Weights of a small GPT-style language model, trained from scratch on English Wikipedia: 0.549M parameters.
Each number is 128 + 32 x the weight over the matrix's rms, rounded and kept within 0 to 255. Layers, rows and columns count from 0. Numbers have three digits each.

# layer 7 MLP down, 64x192, rms 0.188, rows 0-63, columns 0-47
174179170091126140100159202187133171123066120097102101155104197125047101141137113164155164178130083081165081113133104135144169170168132095139052
097120174146193154092140181129126170092113091132174157102133098162163128136100134161136172113149060117107168165201143178111089157076127117141147
153096165114072182148092079122178110129094056160172170054124106083165106149129089097120101140134088129139132093137097172181025053165154061159125
138117107193111170176125152079143082154095156151092128123179092102125092101086114102113125115106148051137119096131121126137079090143156122079085
067115098148125190153157085182119130113128165095142143140155122101126127200185170113133157171108091137115131135076142140143083118082091176153147
187127169145092098093139091179148198213172112132076168221066091101095196135157065155095145102101146118117056145110104071195095182114164164175081
110131249162115076192111097161147143198135109049163093093151157154166150152173134116156113109147118080127170123160151139101204142138149180103145
140099146144157091119181121129100150145126099160177133129111127110088151164143097146073139159142105115109141103141150111139191152133091186088140
124188151127070055119113089187132173155114158123136152173101110122154153097138164160100138130177124152173106130104115114132102185201126157098120
135198142121104055129136125123154144123185049098149143109142101125098086181134139092116136190170158106175123190140119107146125158149141133090119
133133091143088158144104163147120084131094151099170193094141134074161137164114113134155142109139099107111112113109117114148095170124145129141105
163151090086108124132143163117102095104201079184069107154127137165118111141165113170149053112141161081123119126085100135138144137102139161112089
190096092067149154090085141079081143072166170032158185000104146115228128110120150099184185095134109126165107105149097100093167135207102103147158
106088117085137139073149140132045145108117124096161125108127081178086154113120074154115098131130094210113152142089133169109127124132188118162155
144097144119195140066114144124116170095148198099186127169129144121135114108167073094110092129090126133126113155142073116109146103124143168173093
117120117132102130149152067133107075154083119066127036093118129167110087153142129105102104118128117136064115194113157138149098126114126123121121
101140096099164153183101146080160141051100130188105122129096103132111124098156080131100131116099142133115136185109102130089169103091098131133137
090120131133086143118140132153111170152076127137104145123139130117146110137040165142149164135146141108118112117125118128118198169071143093172167
148174117098107133133163187092172091020056133171136042036092201106158167161072106104173127152197154122087126118117178124105117103149155161157133
159105133158149174141128101082133093158163139137095137115131066109149102163145097138152128154123095165182141092116115118135135182106078145091190
123140159106157136146126125153103174138186073128180210091084096081164166171171151098093136151153098157092126130122142114116107086084183053151111
141140100135134116156120113121141149140117172161130159146173121158121125100174147124139079071099110134085149129089105114169140153160123118162175
157127162145111084118147119138139114123103131093158131090093140112072080158130128170143164165082097138131118186117145197081054128160082148084138
119164129111189115141104079086191174115128128100131078162107123096145130076196175172086176079116109116097175156163127123154151169114161107159142
167122073182126148152094132160105047123150080155149086189143125183162103124088192234132138177132151110104115116174065141146190211108097088090099
108117144167198149105139100130188132147129161100056084114088157142127075122129077074102117126111131136140170148152128159152162106192138105158172
157137103099071192174168065132144103104084124091178166141146065156150131082159110145118118157153132161159170077146051141130115086124116157147071
113140070138124153140029133156130151090125146092107055156149148106086149121108104104053179105189150177097176174099145102169093024197114196111144
141169176125141142075164163132157126126121197136134154120165140186074094078097133151134147093165097122128152149182204142182123145171129140115090
135168116128140087135130114075148106134105121154080158125150107118164130087123108174145119128147099126112144140118157099145075116098150117149097
159128116129133131185108145141110094148122183048145081154122186176123100202135143153167118131135152079137127112081135118086148097109099207102138
172110105158154157094083124156139085116070116116147173130144089079103109099102126128123134101157156118180125124134137124125172055147132151185146
124115120051088102158094152042136179118145074153151100154137129118133104119136007180100192169081120135180119109074077081170138143194116110125131
130093091060189114089111122105173179162168135158022136205152177120085113190163164059144117141131142116165128014169108104091132104130166155124144
101146170124118107133142116142198125168071159116163100122143136109148112140084098139104144101148164147101104100116163129166097056097114103098182
114176129173120112134130092179134136121089127109103103078147107101116121113158163152116158146151176140142109124125126151117107103135104125106132
068118145122196069095116103136158067221132127123100135149125138139153060069105152104121112123143096160107151162194129140131120154173044128084177
123091129220163165105135160173147123133104076127115128066118131113112174115151131177119085085117122082162113174099083105177126173156151123151101
120169131069143105137094112186127073132126157156099160156159084140144162087144133122147161021128113090089110071086125069059140134083178120138148
152119129121097133082107106079185115116163191141116121140122132133146119080111181130164097090076112162095089114108136123108154117095124105141107
133099121140117170106169204081104117097078104095137147079087124175119132156145105097093114107134097158178088116145174086096091109146175130090115
077202124129182102148116171145111111159178110132149121085169085139126140086081122102136114156133099113166168106151132118115130135120118124141198
160103035192101104157135122141115164130163123206145126200125156137078177103096137110140152098130143199148163061105112130100168128136123145148121
162124130201095118110161114148126147139151120154145194172102134113127122101133145120095122104101135162158135131140137120119144149133147096155174
162116140092033139131129149134150146093152123170081134145082133100095184105150184082142119164111152069121127127098145144120129116122132107116070
097166114143092110071197136134091160146130180087108130146138113120107124151153120114157142179157170153150071114130134122121121108138103141156138
087153103141128157086192134142113136114136165133141169140147116154184147128116135118103132125128115184126117098107183121151130121101100111100113
124108117119152093101083120108078121122133143145128186131128120082093149177138106107130110099094219104106148118131155135134096155098130138164129
121134111150151113107180153162118126111127135135120129135098101130147110146165120128123100117136141109114130165097178154098173124109133150087134
032102111120108094154115097099134091164142137093163123105129101122141140100103140071125107132124142109157107145126140131116136136112111074148115
128080163105094170148101170102081116135147118096122060140124212113139166045074134097158079143097092121080186157110134116090108119107143108114117
124150113100072114183119102110124087162113117133154109105104196100149165174129117111151130188121116077142090109110131190102173103099128174101106
147172119128099157180199138118063166110120137143113081110148146139163178165125128178164095163134120099142112085131120098125127133158100175091129
099119216054170112156109159105125083114162130156102177157164156089130160108077104058112143126111165125084114105113150129123210088150095078114145
094083117163150087139173102072129149093131112152147111173135112109135113149171150151125062113043176135107065121171171109127091118121162116135156
154095132162119140116096103164099174131133121119092135107157075084115145173125138116124130134163150066136150128117085148153175154100119117083158
123134133150115171068105118107131126061159112131133182159101139134129204141141143153096118116136152144176184152152083161103043084145139097136130
078091119133159076199088169098144119142139118143128093113097157159120112140129115129163109104134125123123117096131147174123114135182136101161128
151128091114106155151132133119122172120172125204147091111123187120090116118103207118113144193122132127158098138214130097167146138145129109119134
094100115127112119088134148137094090111102099173109091145121143113122112108118150172175123146081116165110160193126167126156126153067086123144080
115114182149231095115100138165135108097114070123120123134127090187142104084108109132126151061087090205125128173103125216086116194107103158157084
136137168079153144120169132169114125146095147152141082146120136176146126169061093102132132118130160095076151123145140083127137113135121113082116
168095125093094172096151101108081119144156151115135136178202113164146094093116229122151089105161108161129115158171123088122083122065168141093128
126104107132109102160064101088121121182182133153085120145139138182095096149156108117123156177117190175106129124138076133129116127094117087156104